Part of a small language model's weights.
Size: 12 layers, width 96, MLP 384 tanh GELU, vocabulary 4096, 2.56M parameters.
Architecture: LayerNorm before each block, rotary positions, no biases in attention or MLP, untied embeddings, attention and MLP in parallel.
Each number is 500 + 25 x the weight over its row's rms, rounded and kept within 0 to 999. Layers, rows and columns count from 0. Numbers have three digits each. The size before them is the row's rms in percent of the matrix's.

# down: layer 2 MLP down (transposed), 384x96, rms 0.12, rows 363-383, columns 48-95
# up: layer 2 MLP up, 384x96, rms 0.138, rows 364-383, columns 48-95
down363 111:499488477490494473470464515444508508493516477512475470512504506530466497480488526554496469495527519500476485554496471544500490522519525497483530
up364 087:572547504490513550474486508522494495494480511481520505469526536517520526501519483494506504478550494515519518498460505505537528509459460489499484
down364 091:497508498488478482528488474460488499504487463543474511527505425484540525502517497528461527546467495525523476506499471477502490528536524504525514
up365 091:530525506506541533481452525476485500515526487513485503503511529510512499487499468526551502522468455480459484487497485515515548509491517461462481
down365 095:536476528463547485443474505496497538530515508482468522498514474481500503508505527512542461500448510480472474551478492490543501514545464476473482
up366 105:490487529505509534528492484524455476526509499507511532516468470526487529523483479467530458492479478491531544512443513522485471513508493480448496
down366 098:514514472527476498514533517478488528489485539501540486483466473511476470486557498537452498485527522491466511504492460508503533539537526463537479
up367 092:547496453507518529529484514471481468530466496517492518495500501532490484515513448517516508493504512538503486488474496516483523484455499526518510
down367 079:515446520494441509490479503528470496480496492481529519476490491539545524482518456519486486515521476505535481485558508502517505526510479492491525
up368 094:508535469506499556519474499479509500461467501495541508473475480477518522528441484500446490493539517513493505519475519485502499536522526502455527
down368 085:458469521547490468487525502513505486526496528471486506558508505466497481489486535507555518490467446531528510452496508502475452478522459505536487
up369 106:497531485468501521464459525476517512504534509480494497509490466512518509491500459478545511500509496479466527512507470576472508523516474475517495
down369 102:494467506517518490539495484496527488518471485549473501481533503481494481470455476512508515497493496527520495512466499465534486492483516490544478
up370 099:454505516485502474499482474464493525498484501497502494505459550500527560487540494484496476504536510494470507524452472497491539513475476524462496
down370 098:491514488488536497561502543492505505468523475496497505486482451524523472528487496492504503510548513474525485521476496447473503494496445494490522
up371 094:537525520452476484497513461506516506506447491487534510523522469467481494523510512433531524495480456476449501500490510490458547478529467532460512
down371 082:519497558482555520506489479521465515554491476527502483447499502468518494517512490486492509497478492467510544498502489516481486484475531505511524
up372 106:519481472541532502506503544482464496459481520469486498474486483479509524494523565496526463490513524532496531514461519528473512485480448526476436
down372 111:540530537488485507466528488503486473523486524528516441469498444467538489518540478496493499534456528520510473517494455495539490486539477548479525
up373 106:511472489483525542476509483483524479531542500477518534531498477533523511518530479501515527532488468485469461499476490526477539505479466508460483
down373 097:418546506519490508503534508471524508496501496513484476492500482493520505505509507520498461539481487560476531483527530489489484498498470466500525
up374 090:492499469479521495528484535502496474493455520463501504453465494518512494515473513525550525515516449503517502495480495492513529541556465523512521
down374 080:506547523522526510475475467457458519545498460464497489494497485499520498495547496499502519503486504472481503537498462521495495450478509504494540
up375 092:481537536544499534521508480472478512479522503461512477472526525498511492522482527504541505525492517475513507517524465486520480498514457508452489
down375 085:459486459502494473495522471486465486506497552500479532485539539482512495501513451463502511463475514510563518489523545527487490524489533556467490
up376 096:510518434523507503509467507514482520474527526488506504512518490493522470511525489489511463506537496508526493465465477537504517464483509473473493
down376 089:447498508531514528481506491555540465494527511504486472486465512474530518492506459539478539475503493534469511501473511474460449511500515543474513
up377 104:531528463496494481494499531504523543489487523487489539486482536514503497508534477467484493514521500451493541497461498543496519492496512492513459
down377 111:475477479536460507494451526544509471497512527479496477463521518481482562500560499486492502531490483503507484486534459517501504517503529463498477
up378 105:535509504474558499442482519500523487506478489488505486485425521494509512516446507477473481533490495508509505499477493529492493498518487534498450
down378 102:493509574463514501515509518489518500478480434508505533470492543500487481504522492515471517541502510480487484502475526497465459503506507491489533
up379 105:546472477460497493452464535492495497498474494495519536460519546484553510486474447503516475511515536508454500505518507511474521526555459497483477
down379 105:490531516505511507526533503489487503467505469522506528520472501493483533504514507501455487507481465546516553508496444479479440483560503539531545
up380 106:550535502472501513523480534498503521516541522481500530481494477491581495469485452523512494518503508500495546529481499461530492462471460522505490
down380 115:485502468510482457497491509508520506524518551524488534504444475499488519478518477491496490496485482434509541430457487499536533499474538505487471
up381 115:529518472536504524500501503509483498462517548490509511486452475481500509527526489493530522521508466476484566470494475542535505521448506492458475
down381 119:515498507528460506502488525410494499486520505461493528525510479489520491487499543544533520508454504524513468534513512528504456514534465505518546
up382 103:538505464473511539507470510483492479495498511468512542481510510496496506467502519534526499470486498538486536448445503519465528480482506483490469
down382 105:481490480519506488535477462489478490526537492486503477477492515457498536494516553499486482487495499424491476491500464474509514499482486494527479
up383 093:493497521498503528515517551526522528536533498511447491483464489494538480544492463491504459580506495503528498503508485519490505455471461491474484
down383 085:462497499496526533494445473500487481528494499470522529498520480502521534505509538504465517497498479507488498517485482473482469508489472536510532